{"n_layer": 11, "d_model": 160, "n_head": 2, "n_kv_head": 2, "head_dim": 64, "d_mlp": 640, "vocab_size": 8192, "activation": "gelu", "norm": "rmsnorm", "norm_place": "pre", "norm_eps": 1e-05, "positions": "rope", "rope_base": 10000.0, "rope_fraction": 1.0, "qk_norm": false, "attn_scale": 0.125, "bias": "none", "tie_embeddings": false, "parallel_block": false, "init": "uniform", "init_std_qkv": 0.0332, "init_std_o": 0.0, "init_std_up": 0.0332, "init_std_down": 0.0, "optimizer": "soap_variant", "lr": 0.00827, "lr_mult_up": 1.13, "beta1": 0.95, "beta2": 0.95, "lr_head": 0.00673, "grad_clip": 0.5, "warmup_steps": 200, "schedule": "wsd", "decay_fraction": 0.374, "decay_shape": "linear", "final_lr_fraction": 0.0, "batch_tokens": 65536, "seq_len": 384, "doc_mask": true, "z_loss": 1e-05, "train_tokens": 188300000, "steps": 2874, "dataset": "wikipedia_en"}
Each number is 128 + 32 x the weight over its row's rms, rounded and kept within 0 to 255. Layers, rows and columns count from 0. The size above them is the row's rms in percent of the matrix's.

# layer 6 MLP down, 160x640, rms 0.218, rows 0-159, columns 520-559
size [ 99 101  96  98 106  90 103 100  93 100 117 102 102 100 101 102 102  98 100 102  94 102 100 100 103 101 104 102  99  92 102  96 107 115 101  97 106  94  93  97  98  93 103  90 104  99  97  93 101 100  99  98  95 100  94  98  97  99 101  97 101  95 109  95  95 101  94  98 103  97  96 100 101 103 101  98 101 101 100 110  90  96 109  99  99  96 106  97  93  93  98 104 105  96 103  98 102  96  95 101  92  99  99 101 104 103 106 100  98 103 100 100 102 106  95 101 104 101 118 106 108  97  93 102  96 104  99  97 100 100  97 104  97 107  96 101  99 106  95  94 100 101  98  98  96  96  98 105 104 112 100  95 103  99  98 109  96  97 105  92]
[[151 124 108  85 129 151 167 130 173 126 158 140 160  95 141 100 149 187 131 143 106 131  76 156 127 163 122  70 137 108 125 112 112 123 107 152 104 104  99 105]
 [142 162  89 109 116 146 118 153 140 149 111 151 115 214  86 111 110 139 145 128 124 142  84 132 185 108 195 193  97 139 129 126 141  76 125 119 141 146  71 144]
 [115 175 140 196 155 134 219 166  80 116 149 168 105 128 144 133 109 132 124 126 108 153 122 145 147 113 102  91  94 134 159 102 130 147  89 122 166  62 124  89]
 [ 93 159 105  81 151 127 116 148  99 211 156 135  95 106  95 136 153 114 160  78 126 128 153 139  72 158 125 106 151  71 127 149 109 101  70 168 177  66  74 129]
 [167 145 132  93 120 163  76 171 158 159 149 170 158 167  85 141 125 131 159  71 139 146 113 125 142 146 106 163 179 144 144 109 130 146 134 134 130  55 105 135]
 [149 133 126 141 136 135 100 159 166 203 145 119 141 195 125 155 209  88 129 129 205 139  88 149  75 156 127 166 104  81 144 171 153 149  93 140 133  97 120 117]
 [ 99 118 114 157 147 120 101 116 149 141 139 131 145 132 103 141  64 121 158 104 134 132 117  96 115 111 150 119 164 145 124 156 147 101 103 134  66  95 122 149]
 [155 142 126 125 122 101 117 133 162  56  86  97  75 130 110 111 111 104 125 139 109 101 108 135 132  87 106 112 129 115  95 132 138 116 103 123 119  66 116 166]
 [125 168 113 198 130 130 104 144 132 113 119 123 135 109  83 131 121 159 105 117 133  82 113 144 141 139 142 109 195 168 133 116 125 129 147 128 164 105  59 108]
 [146  97 128 140  94 156  93 156 120 123 154 166 131 143  90 107 134  98 131 139 128 142 134 104 109 132 148 163 164 144 132 115 141 124  97 114 114 137 148 139]
 [221 169 118 190  87 152 127 127 160 141 170 143 155 194 115 183 139 169 122 100 164 113 117 157  90  88 124  99 157 173 139  95 185 143  75 144 145  82 126 159]
 [132 141 110 165  88 118 114  81 118 124 107 119 114 141 103 109 140 176  75 143  76 119  56 137 161 161 156 135 108 156  98 168  77 105 130 142  84 102 129 100]
 [107 142 128 107 114 111 165  97 120 157 133 112 121 126 113 123 110 148 128 179 102 163 136 179  88 162 143 109 135  85  96 128  80 130  95 172 161  78  86 113]
 [169  79 135 103 171 118 101 110 185  98 162 129  91 152 113  85 150 104 115 140 111 128 152 163 103 100  74 103 121  81 148 117 145 112 113  97 141 115 168 124]
 [109 144 106  92 141 101 207 203 158 195  98  81 141 116 120  86 112 166 153  93 170  81 131 109 138  58 140 127 103 105 115 118 135 111 118  76 181 181 165 158]
 [107 168 145 164 158 155 152  80 188  86 130 130 121  89  89 163 136 161 127  96 118 141 159 134 147 146  65  68 154 181 127  93 113 145 163 148 167 128 164 157]
 [ 74 178 143 121  83 146  94 189 100 138 130 132 144 193 130 117 126 112 127 102 171 101 151 204 135 200 169 144 144 152 129 113 136 123 140 112 120 151  96 151]
 [ 78 127  38  64 107 120 112 157 141 133 124 151 168 123 129 151 104  91 138 183 130  91 125  48 115 172  96 102 139 115 136 137 125 113 143 136 109 120 170 169]
 [126 131 149 137 152 152  95 106  92  71 122 129  88 168 149 131 102 163  85 144 100 164  92 143 164 149 202 183 142  58 123 162 149 152 117 100 174 140 115 147]
 [174 147 148 119  87 149 201 100 143  78 126 144 105 156 196 124 107 103 161 125 147 101 136 164 152 112 156  93 121  79 141 108 152 134 143 157 100 167 119 151]
 [150 169 114 133  81 157 131 162 126 142 120  98 139 170 103 135 138 138 127 115 129 185 195  98  93 157 155 141 145 139 135 115 145 131 124 116 135 131 145  99]
 [ 45 155  96 108 134 105  46 101 106 135 132 122 160  63  95 128 114 159 122 126 136 120 142 112 127 134  96 143 126 124 107 155 138 146  98 104 145  96 101  76]
 [146  97 116 146 170 136 133 163 171 108 146 115 108 139  43 127 110  84 118 146 137  91 146 112 118 133  94  77 153 109 100 141 128 130 146 151 143 154  70 119]
 [162 122 177 129 139 138  73 167 151 155 129 137 137 142 104  92 128 119 137  91 142 162 148 128 145  94 141 111 150 141 116 147 139 139 129 113 137 143 110 165]
 [ 86  70  94  93 194 140 106 148 106 182 128 151 106 109 131 109 119  82 105 113  73 107  94 118 146 154 148  66 119  74 125 137 153 128 164 119 101 106 151 142]
 [155 141 169  98 150 161 136 107 151 124 161 122 135  97 176 121 113 117  98 121 153 104 153 131 132 157 137  62 155 108 130  68 136 136 159 122 171 176  99 151]
 [120 121  86 149 112 100 103 147  91 176 116 149 117 204 139 141  89 158 131 106 168  87  82 132  39 144  65 113  96 120 140 100 108 120 154 120 125  67  93  93]
 [117 134 124  82 141 120  81 155 107 156 117 106  76 191 111 123 148 136  93  89  87 125 222  85 156 119  70 156 106 128 135 121 101 108 113 202 186 146 123 149]
 [135 122 139  78  97 119 110 123 146  73 136 132 160  79 133 132  81 146 109 116 124 159 152 114 177  72 112 142 103  95 130 132 120 127 158 105 166 151  95 149]
 [164 146 136 136 125 107 179 138 139 154 142 120 146  95 141  89 139  94 119 134 140  75 104  99 115 132 125  94 137  99 120 169 133 155 121 166 116 185 102 127]
 [ 97 150 183 121 182  91 128 133  37 137 116  95 121  85 193 161 135 168  71 127 197 149 157 106 154 198 133  98 192 108 114  40 101 114 151 115 175 128 128 105]
 [154 104 126 141 104 139 125 174  80 149 127 153  91 115  74 166 100 126 127 191 138 125  60 110  95 124 137 231 154 135 105 152 161  95 112 141 124 117 115 132]
 [143 140 115 141 161  84  83  82  99 111  92  93  98 134 121  62 101 187 137 145  96 132 106  82 236 139  48 137 111 227 104 122 104  76 171 150 157 155 150 110]
 [153 117 139 103 208 113  64 189 139 107 135 117 161  99 115 116 180 110 150 114 123 139 195 158 138 151 125 101 118 109 108 119 147 114  79 101  87 144 118  93]
 [144 117 134 119 146 132 165 158  72  95 119 131 130 166 140 129 130 104 113  78 138 194 125 134  84 163 137  66 179 119 111 116 154 132 151 140 113  68 122 102]
 [138 116 172 172 135  87 215 154 131 104 104 156 121 125  67 127 160 144 120 106 161 160 113 152 146  86 115 102 103 104  89 123  81 121 134 138 111 104 134 135]
 [132  64 150 109 160 148 172 146 115 153 108 131 105 191  70 132 112 153 162  83 152 126  98 135 177 156 147 179 131 113  93 138 121 124 182 116  83 137  93 174]
 [178 139 118 127 160 118 166 150 146  97 151 126 133  64 134 125 152  74 109 158 168 133 192 138 146 128 161 140 129  88 144  84 117 141 121 112 123 114 184 115]
 [157 187  93 225 148 136 185  85 164  71 117 133 113 131 121 119 128  79 100 178 144  64 101 164 130  96 172  81 102 131 114 123 122  98 144 135 183 113 125 147]
 [200 131 122 109 151 156 171 168  93 104 145 156 126  77 151  97 135 147 113 179 114 134  98 103 127 100  72 104 147  69 135 103 119 115 106 171 129 114 126  98]
 [139  76 141 155  96 120 115 146 138 162 146 113 149 160 155  97 118 141 135 190 145 126 108 108  89  99  91 163 160 110 124 135 126 123 102 141 143 171  61 156]
 [126 116 161 137 143 121 138 100 113 108 163 146 136 174 111 148 143 139 132  79 116 158 131 114 157  95  82  98  72 159 114 110 115 128 159 155 178 112 154 166]
 [166  58 107 108 172 112 111 205 128 112  92  98 133 119 147 114 117 117 108 168 114 126 107 120 148 123 104 131 112 152 139 127 116 118  71  81 106 131 146 127]
 [ 88 155 133 111 166 136 107 201 166 148 118 104 136 112 158 122 138  80 137 139 125  69  86 139 135 121 138 153 138 130 116 159 134 149 134 140 149 137 134  75]
 [ 65 133 110 133 144  97 145 185 121 169 149 144 163 101 117 100 113 152 134 131 164 130  99 143 116 118 138 165 132 113 149 113 139 132 119 119 130 177 150 128]
 [123 134 112  62 114 112  86 110  94 132 130 130 153 112  74 115  96 163 125 118 100 174 114 118 116 165 142  31 182 167 126 146 103 129 123 135 170 123 124 152]
 [141  87  89 148 173 153 150 131  65 133 121 131 112 170 111 149 124 111 135 122  88 130 138 145 112  80 108 145 101 137 137 103  95 118 147 125 131 121 176 130]
 [100 149 136 169  94 144 106  88 101  82 143 145 136 136 176 130 150 113 159 131 122 173  89  97 120 101 137 110  82  79 125 107 115 101 150 175  93 121 118 169]
 [110  91 112 151 152  82 106 121 144 105  99  91 114 115 102 137 111 129 109 131 162 137 114 136 213 134 127 153 126 124 104 166 134 117 135 104 216 125 123 178]
 [ 45 138 156 133  88 110  66 176 173 199 135  94  61 147  95  90  92 146 145 117 120 131 183 135 125  90 158 130  97 138  73 148  81  98 111 166 192  66 140 126]
 [162  82 150 139 141 122 146 109 161 117 128 142  90 135 113 104 122 163 153 111 183 149 156 128 190  92  71 103 120 128 147 106  94 107  94 101 143 117 113 129]
 [143 116 144  88 127 154 158 110  58 143 161 129  99 130 179 125 165 131 155 106  79 125 196 143 112 144 108 198 186  91 143 141 155 108 127 135  78 111  98 130]
 [149  99 133 139 132 138 154 157 134  37 119 155  77  99 164 161 167  85  81 116 180 145 175 118 116  87 145 114 169 155 138 144 126 167 111 118 224 125 152 108]
 [120 118 142  90 159 106 117 191 117 216  87 139 140  87  59 124  74 136 131 124 157 109 154  95  94 148 102 190  77 129 124 153 118 140 134 187 171 140  93 151]
 [ 65 187  84 169 134 169 122  63 167 164  98 123 121  30 168  97 121 154 113 119 152 167 112  88 131 108  67  87 168 147 156 127 169 125 120 138  79 164 137 104]
 [143 139 121 112 111 156 109 100 192  71 129  98 142 185 130 116  90  83 104  83 128 146 151  99 144 139  78 132 134 113 131 151 147 144 110 164 134 142 131 120]
 [ 94 132 106 142 145 116 175 176 130  94 128 127 123 126  98 121 123  62 104 100  84 118 118 102 131  83 135 214 107  81 130 162 150 139  98 122 152 140 157 164]
 [170 107 103 132 139 123 147 145 121 141  99  80 104 116 166 103 107 166  92 163 150 129 153 117 147 130 102 105 119 122  72 124 109  97 112 120 181 172 146 140]
 [ 90 110 141 148  94 161 106 113 103 139 167 160 101  96  70 111 140 142 151 166  80 163 133 102 165 132 191 150 158 115 149 144 193 157 130 120 125  44  92 204]
 [148  84 112  84 152 151 121 211  93 210 137 134  91 107 107 130 145 113 145 100 139 112 139  98 108 165 151  62 105 142 129 143 128 137 112 147  66 101 137 140]
 [ 95 168  97 163  88 118  97  87 118  77 158 125 115 120  99 131 146 110 124 114 141 146 179 178 191 134 177 108 122 128 114  90 155 134  89 152 141 148  79 135]
 [112  96 128  72 126 159  99 147 105 117 162 145 156 124 151 100 143 108 127  98  92 209 216 126 123 144 168 142 148 152 144 163 131 149  94 184 108 120 196 141]
 [135  88 103 118 178 146  69 127 126  56 140 117  85 226  85 149 143 202 134 188 154 117  96 172 148 115 106 149 138 146 132  77 145 130 160 101  79 155 124 102]
 [120 113 116 103  92 147 104 156 121 139 124  82 167 124 106 124  92 168 155 148 133 136 159  89  83 143 108 191 129 132 125 129 138 131 150  79 137  88 156 117]
 [169 103 161 165  98  88 158  93  60 156 109 109  97 207 149 111 102 133  95 138 114 173 117 139 164 137 161 126 144  66 138  92 101 141 177  83  96 150  99 125]
 [176 104 101 169 111 121 117 115  89 146 103 142 115 135 142 145 121 128  68  99 162 130 134  91 122  97 110  76  89 167 107 124 142 149 155 115 156 105 225 107]
 [103 209  74 147  73 121 138 152 181  82  99 126 144 114 195 134  69 131 127 113 106  63 154 144 128 163 107 177 111  99 141 160  91 133 157 107 132  89 133  97]
 [153 175 162 205  59 121 161 171 174 142 131 156 117 113 144 130  96  65  84 148 114 120 108 137 141  61 137  48 162 177 148  88 102 114 122  92 110  84 114  89]
 [106  53  93 105 130 120  98  98 104 210  97 103  92 133  83 126 100 111 115 106 138  98  77 129  90 138 134 155 128 173 110 109 120  83 105  86  83 124 119 128]
 [141 109 115 136  97 114 221  48  61 105  98 136 147 151 162 127  99 145 176  63 142 123 159 121 135  93 145 144  73  78 125 159 139 119  82 140 162 136 175 104]
 [164 114 129 188 170 126 132 167 128 109  90 121 116 167 109 136 137 195 110  78 135 175 121 171 147 203 134 148 139 171 120 113 160  98 144 100 108 167 151 128]
 [135 147 136 131 178 134 113 150 123  77 148 168 133  73 124 150 164  70 119  84 203 152 176  86 168 197 103  90 167 119 168 179 181 126 119 141  93  95 145 152]
 [117 114 135 108 139 160 123 104  80 149 140 138 148 129 161 122 135  79 169 142 143 116 185 102 170 184 117 133 128 157 133  69 143 182  79  97  69 122 124 185]
 [181 185 136 170 167 170 163 204  41 165 126 144 124 132 184 119 129 115 134 124  63 180 171 150  94 112 142 114 133 161 145  92 168 118 142 136 150 116 104 133]
 [ 79  59 139 101 140  98  91 160 160 129 107 123 114  81  88 107 121 136 144 122 150 122  87 135 106  87 129 110  97 160 140  55 129  87  93  95 138 147 128  91]
 [120 160 116 144 125 111 171 136 158 140 168  87 173 171 129 132  88 150 184 152  93 143 166 150 189 180 134 148 104  89 136 113 126 115  98 180  58 102 194 141]
 [123 116 140 158 121 138 155 144 118 106 167 132 167 144 139 128 116 112 177 181  97 117 141 206 103 159 114 111 116 121 114  91 123 108 155 138 147 165 128 103]
 [123 120 143 105  87  91 137 110 172 136 123 110 136 109 122 144 158 119  91 214 109 110 135 179 115 130 142  90 131 100 145 153 102 105 123 143 133 107 155  91]
 [ 94 104 101 119  84 125  91 101 166 178 183 125 165 119 161 137 110 110 105 159 138 169  78 130  63 166 174 202 143 114 161 146 154 141 149 134  99  97 169 165]
 [178 130  99 109  71 138  38  71 121 155  99 114 105 134 114  84 107 101 127  93  98  98 151  82 124 115  92 149 115 188 110 155 110  87 144  73 104  75 149  95]
 [ 88 105 131 110 112 124  96 120 159 153 121 112 121 110 167 115 175 132 162 191 154 114 121 131 150 139 105 158 138 159 116 158 129 175 127 116 114 159 112 137]
 [ 97 153 124  86  97 148 129 128 183 137 126 132 103 117 110 138 127 138 140 133 110 151 145 157 142  76 141 125 152 131 115 140 142 116  85 113 111  81  82 161]
 [134 155  85 129  64 108 138 173  80  98 122  97 145 203 141 126 122 172 117 132 183 190 119 146 101 139 139 108 154 113  85 104  87 106 102 122 107 166 170 144]
 [161 134 108 131 110 134 130 175 143 114 146 123 106  76 126 158  96 132 123 162  94  35  93 130 126 163 143  91  92 159 137 128 146 160 125 167 168 121 141 107]
 [195 109 138 117 175 118 115 140 132 159 118 159 107 111 102 116 111 120 155 130 132  80 159 136 135  83  99 107  91  74 100 128  79 100 167 152 167  63 169  50]
 [110 145  98 126 112 159  97  90 143 205  96 102 147 138  94  97 116 197 148 185 126  72 109  89 106 121 120 153 135 162  78 128 105  86 108 116 127 134 167 191]
 [162 140 101 133  92 109 143 144  95 152 150 154 143 177 144 135 136 145 168 194 121 155  85 123 152 142 134 114 150 144 134 129  98 121 136 105 165 150 108 128]
 [142 154 144 135 142 133 133 137 142  95 118 173 128 111 122 172 107 161  69 154 134 122 107 161 115  63 146 114 124 125 131  94 151 146 147  81  70 156 137 130]
 [166 138 105 168 111 135 130 137  98 167 145 101 141 130 180 161  76 127 172 169 177  50 147 116 128 158 122 150  62  66 142 163 118 139 131 139 193 166 111  98]
 [152 187 150 119 122 138  94 152  96 161 146 144 153 108 140 123 132 127 123  91 111 140 186  63 176  92 169 151 134 158 131 159 129 169  58  94 100 153  97 175]
 [135 111 166 156  93 105  94 127  89 145 138 154 173 122 137 104 161 101 130 170 142 138 170 128  79 125 124  95 156 118 139 153 125 118 195 156 105  99 147 155]
 [166 161  98  44 109 124 133 131  98 118 121 128 141 122 201 109 190 130 130 170 126  57 155  58 105 101 154 121 125 151 153 123 102 164 101 148 129 172 126 130]
 [ 93 122 151 108 192 112 138 104 183 125 120 112 110 188 134 124 136 158 120 106 154 114 156  97 107 114 110 139 128  99  96 117 140 115 155 128 102 117 164 140]
 [123  88 138 169 182  90 133 141 134 127 118  72 166  97 150  90 126 180  75  96  96 153 102 145 122 119 117 120 117  87  97 134 113 141 142 144 109 118 145 134]
 [111 170 102  58  62 138  94 155 134  86 130 121 105 138 161  99  43 129 105  96  72 117 154  60 136  97 139  94 108 117 146 150 113 105 157 115 115 173 113 139]
 [139 133 119  68 151 102 104 127 169  95 117  98 153 147 127 152 136 154 120 155 110 199 124 111 130 149 107 108 139 183 111 131 127  90 170  75 136 148 158 107]
 [133 115 135 152  90 145 150 149 105 112 149 142 181 111 116 194 162 139 166 127 102 104 120 115 123 107  89 163 185 151 141 183 127 156 199 146 118 121  94 151]
 [126 126 148 128 134 107 152  38 194 131 145 149 102  98 128 164 109 123 135 173 130 117 139 147 115  84 165 116 131  94 139 131 148 104 121 104 174 112 127 133]
 [110 129 158 165  90 143  71  91 118 190 147 152 170 143 155 180 105  78 168 145 126 148 156 143  94 170 143 102 171 165 113 171 146 157 172 149 141 157 180 123]
 [ 91  96 104  73 128 126 150 151  99 130 115 132  73 125 126 108 140 134 139  98 143  92 103 144 130 159 120 125  39 162 139 138 149 118 127 160 130 153 167 144]
 [157 110 166 101 119 130 129  69 169 134 150 117 157  74 164 132 125 138 109 165 164 107 163 154 192 108 161 136 128 106 126 135 151 115 125  99  86 113  77 106]
 [ 88 145 133 152 107 158 148 116 135  24 150 124 167 111 121 111 118 156 141 170  95 193 205 131 133 119 151 176 160 138 113 127 124 163  94 187 134 137 151 152]
 [162 154 172 129 166 126  78  83 176 125 128 140 143 134 110 141 164 147 160 127  69  82 125  95 112 143 107 155 106 110 154 106 108 159  74 129 100 104 164  80]
 [126 106 184 161  84 158 119  99 123 141  92 136 167 122 111 135 161 135 115 148 113 155 105 140 108 113 182 184  88 125 109 160 111 104 167 170 153 116 137  98]
 [113  90 135 116 161 138 118  37 134  95 149 154 151 105 125 141 112 128 150  71 127  96 172 155 125 152 130 150 134  46 183 116 120 136 170 135 124 107 102 124]
 [137  96 115 156  65 124 147  40  89  67 106 120 104 157  98 118 102 164  76 131 193 144  91 146 104 151 123  81 108 102 138 111 105  86 174 133 157 102 120 122]
 [118 158 135 129 112 147  64 156  88 156 145 155 148 117  31 162 161  96 159 147 113 105 125  85  84 141 134 116 166  94 127 146 138 130  84 135 117  92  87 163]
 [160 133 115 135 100 171 170 121 128 119 137 116 108 132 133 154 152 107 148 134 119 119  90 199 100 159 102 123 175 151 135 162 143 139 188 130 138 166  94 133]
 [126  94 131 148 183 116 121  76 136 124 102 134  99  76 146 109  77 128 118 114 182  94 143 141 151 157 106 147  96 125 130 130 123 153 131 102 109 139 161  77]
 [176 142 150 177 174 124 173 103 155 144 122 125 150 156 136 108  95  96 153 160 105 149  91 111 143 152 122 140 129 148 147 195 135 150 162 185 154 132 177 152]
 [162 112 147 134 159 124 130 102  62 167 106  96 152 174 182 131 153 152 123 181  96 140 102 163 163 157 114 152 169 120 102 108 109 124 160  90 145 118 170 144]
 [106  86 131 159 138 121 171 158 177 135 108 185 136 165 151 183 106  87 139 163 122 136  72 133 160 152 157 154 108 151 170 140 124 156 124 172 161 141 147 169]
 [142 111 157  90 120 127 179 139 106 146 117 106 154  88 117 136 101 137  74 119 175  97 107  71  63 124  91 106 120 170 160 158 133 134 117 118 130 125 120 132]
 [138 127 110 145 133  90 118 115 116 130  78 126 100 142 184  82 104 144  62 168 163 165  95 110 139 131 107 136 101 162 106 115 138 112 138 123 100  67 126 131]
 [189 158 127 120 161  97 168 111 142 173 149 166 161  73 148 129 153 161 136 139 160 207 145 133 138 125 127 165 162 133 117 125 128 154 125 101 128 145 140 165]
 [141 138 133 178 162 112 174 126  82 140 137  84 134 168  72 164  76 110 125 103 110 209  54 149 119 111 130 162 163 147 140 108 104 152 118 157 192 108 152 174]
 [101 134 103  69 122 135  71  55  73 147 139 119 116 151 122 106 142 113  90 136  77  95  90  90  80 107 119 187 105 156  76 157 131  90 116 109 105  83 113 113]
 [184 145 155 157 154 142 133 138  77 108 145 157 145 132 107 162 102  92 118 128 108 120 154 169 183 144 151  21 154 154 143 121 129 143  96 151 106 109 103 126]
 [168 117 126 138 158 110 103  99  93  60  75  98 112 230 113  73 105 211 112 160 119 111 125 139 126 142  74 134 133 144 124 101 119 110 153 100 121 141  81  97]
 [134 104 155 158 166  89 156 117 149  88 127  78 138 186  98 117 131 185 128 133 183 170 158 143 204 132 107 143 150 166 128 162 111 121 157 134  77 136 133 137]
 [123 104 131 160 164 139 152  89 140  86 129 119 138 129 144  93 126  88 154  75 113 129  96 144 135 140 148 105 141  98 145 117 141 133 115 133 134 122 116 104]
 [149 128 115 169 125 169  67 120  86  80 131 113 169 125 146 131 175 138 107 177 121 111 108 143  72 182 106 116 116 174 125 180 151 154  88 136 147 161 126 125]
 [148  91  77 146 105 141  71 146 157 103 130  70 127 112 148  89 122 123  99 149 108 155 177 148  86 194 101 119 158  56 103 122 129 130 133 103 115 155 139 103]
 [175 119  89 124 142 132 109 107  67  95 139 133 151 141 140  83 115 118 120 158 134 105 141 145 150 131 100 170 109 147 113 168 124 124 107 114  88 109 105 105]
 [ 65 116 114 127  71 135 100 210 117 150 111 130 130  96 109 156 123  96 151 206 143 105  68 113  60 110  94  42 127 142 116 169 106 131 108 159  91 170  18 143]
 [137 142 117 134  64 106  92  84 138 130  76  94  99 148 138 140  71 137 151 165 107 161 123 111  63 128  73  61  78 205 100 104 111 122 204 127 156 123 148 142]
 [ 98 206  81 101 120 103 185 103 127 101 134 110  93 141 165 107 122 163 109 113 107 154 121 142 117  72  93 196  89 129 130 192 125 121 115 165 202 162 122 158]
 [164 115 159 144  75  80 100  93 162 183  96 155 184 110  93  90 110 137 124  54 153 158 154 163 132 164 149  69 134  59 154 170 129 143 128 123  80 132 198 117]
 [123 141 125  81 125 145 165 109  82  98 134 125 129 103 142 143 172 144  91 116  85 143 105  96 106 106 141  85 177 126 142  93 116 121 118 149 198 150 155 114]
 [ 97 139 137 128 115 121 103 168 153 107 119 143 119 106 149 113 135  78 101  50 127  66 198 125  70 126 145 198 135 184 110 142 137 133 124 119 171 179 124 131]
 [169 144  84 169  92  93 104 140 168 171 106 133  74 124  81 141 168 122  97 167 188  75  55 125  90 149  76 111 103 147 143 100  94 103 125 101 134  77 161  86]
 [112 169 120 125 153 113  75 160 168 125 135 136 165 165 124 135 190 161 177 139 150 111 158 128 155 191 142 217 121 167 131 113 166 156 146 145 121 133 155 133]
 [135  99 143 112 117 128 166 102 147 157 157 126 114 196 129 133 120 107 127  94 131 132 159 139  67  93 118 168 112 119 118 142 115 130  99 134 148 151  64  89]
 [116 127 126  92 116 133  80 104 110 161 130 156 155 104  42  90 166 107 104  62 152  93 142 119 113 141 154 173 206  40 108 137 149  99 132  83 129  76 116 123]
 [108  80  96 108 166 128  90 116 137 109 120  95 125 168 150  66 103 125  75 148 146  88 151 143 103 130 109 186 110 107 109  91 116 107 149  77 133 166 179  93]
 [153 218 110 165  87 130  73 170 123 172 101 117 110  93  74 133 146 142 113 104  83 124  82 118 112 145 125  89 128 230 138 185 121 127 103 119 100 130 161 153]
 [106  79 104 106 125 121  99 111 157 151 120 176 130 132 120  98 132 120 169 121 101  84 188 119 103 149 176 102  94 142 127 162 145 142 164 158  91 140 109 182]
 [147  98  96  97 129 126 145 145 105 160 145 125 173  93 177 115 118 121 166  86 123  80 124 112 103  73 145  51 155 116 162 140 152 162 179 128  67 100  97 112]
 [114 115  92  81 140 125 140 150  87  78 131 156 137 112 129 119 149 103 137 135  70 108 201 191 139 133 112 105 129 133 135  82 107 159 169  88  86 110 153 150]
 [150 184 106 197 149 141  82 120 103 137 108 137  98 105 161 146  88 141 139 189 115 124 156 121 123 116  56 119 111 122 156  97 114 134 124 107 191 155  66 134]
 [109 152 158  66 169 126 113 173  94 109 149 107 125 126 130 115 137 176 132  84 202 123 148  94 110  99 122  75 102 163 146  97 112 116  94 104 103 116 119 108]
 [104 143 173 142 159 158  93 147 116 127 173 151 112 144 129 156 157  77  99  84 138 150 114 148 174 180 134 132 114 120 124 127 180 126 124 113  91 175 137 127]
 [148 100 102 131  83 138 136 158 137 149 128 103 121  80 113 129 124  81 102 103 111 109 117 134 142 131 162 109 144 100 147  97 139 149  51 134 132 115 199 142]
 [159 146 141 179 149 152  94 159 163 161 115 120 108 172 100 142 133 130 134 108 132  67 197 136  90 148 106 157 138 150 127 144 100 109 187 114 161  97 138 141]
 [145 130 134  63 115 109 109 159  94 116 122 130 119 132 130 119 104 146 101 128 121 108 113  97 118 103 124  75  68 107 113  88 135 137  72 187 171 144 134 106]
 [143 113  96 156 119 135 106 135 113 161 137  80 104  97 132 106 119 133 101  85 111  76 153  80 105 186 142 123  99  93  79  90  96 130 211 142 132   4  82 142]
 [156 166 145  83 137 132  51 143 137 140 137 143 134 137 117 140 145 149 166 115  94 154 157 119 174 110  85 110 141 153 153 137 126 130 110 118 130 134 135 111]
 [191  86 132 129 103 149  51 121 143 106 166 147 108 197 122 106  93 162 160  75 148  72 146 110 133 147 157 123  88 106 150 136 163 146 165 108 163 128 108 128]
 [110 152 122  98 124 134 109 115  99  88 129 141 126 152 115 115 142  84 126  83 160  73 162 159 139 140 192  71 136 139  84 110 154 136 150 201 147  33 133 116]
 [105 130 123 108 106 116 178 127 116  75 148 113 107 135 140 116 128 131 127  93 120 110  94 136  75 138  90 161  86 162 135 152 104 131 105 108 135  84 132 136]
 [100 153  91 161 120  94 180 131 174 149 110 136 111 157 146 115 137 138  98 102  99 102 137 125 105  71 111 115 115 145 129 126  89 145 182 118 120  92 134  94]
 [109 111 151 115 187 116 132  86 130 177  98 118 106  75 158 194 127 145 159 107 145 113 121  98  97  87 143  79 141 110 124 152 143 155 123  81 183 103  97 195]
 [ 94  78 109 104  97 108  65 203 103  72 126 140 123 116 145  90 130 100 121  80 139  95 114 170 110 120 152 153 131 185 109  95  73  91 153 204 143 137 115  77]
 [ 79 175 134  85 133 125 151 134 103  94 150 160 171 118 174 128 127 143 133 158  58 176  99 124 154  95 121 142  92  93 125 137 162 163  93 162 120 162 107 151]
 [128  83 159 132 154 151  85 133 128 114 133 128 132  91  90 105 158 110 177 107 102 122  78 106  76  80 135 120 170 110 133  98 159 134  97 121  95 130 161 111]
 [189  88 133 151 105  92 139 152 142 117 118 131 138 138 108 110 122 163 119 143 102 155  95 151 136 139 154 122 127 163  92 103 133 118 120 117 117 156 139 128]
 [107 103 120 131 145 169 138 109  57 144 116  97 111 177 164 123 104 119  80 128  71  96  75 106 114  84 159 181 130 108  90 114 117  90 140 139 163 145 150 163]
 [147 155 123  74 145 147 133 142 120 106 110 153 134 149 130 133 112 168 175  88 152 130 133 150  86  76 180  92 140 182 126 130 151 164 120 127 164 160 107 111]
 [132 126 135 179 144 112  67 176 130 107  99 102 111 104 182 100 138 172 131 141 130 121 142 119 140 150  97 150 101 159 103 132 122 130 131 138 155 122 109 128]
 [132 127 128 106  99 138 124  95 165 142 161 127 150 151 101 126 143 123 107 100 112 138 155 101 179  91 101 116 164 127 118  86 122 102  89 172 186 108  83  95]]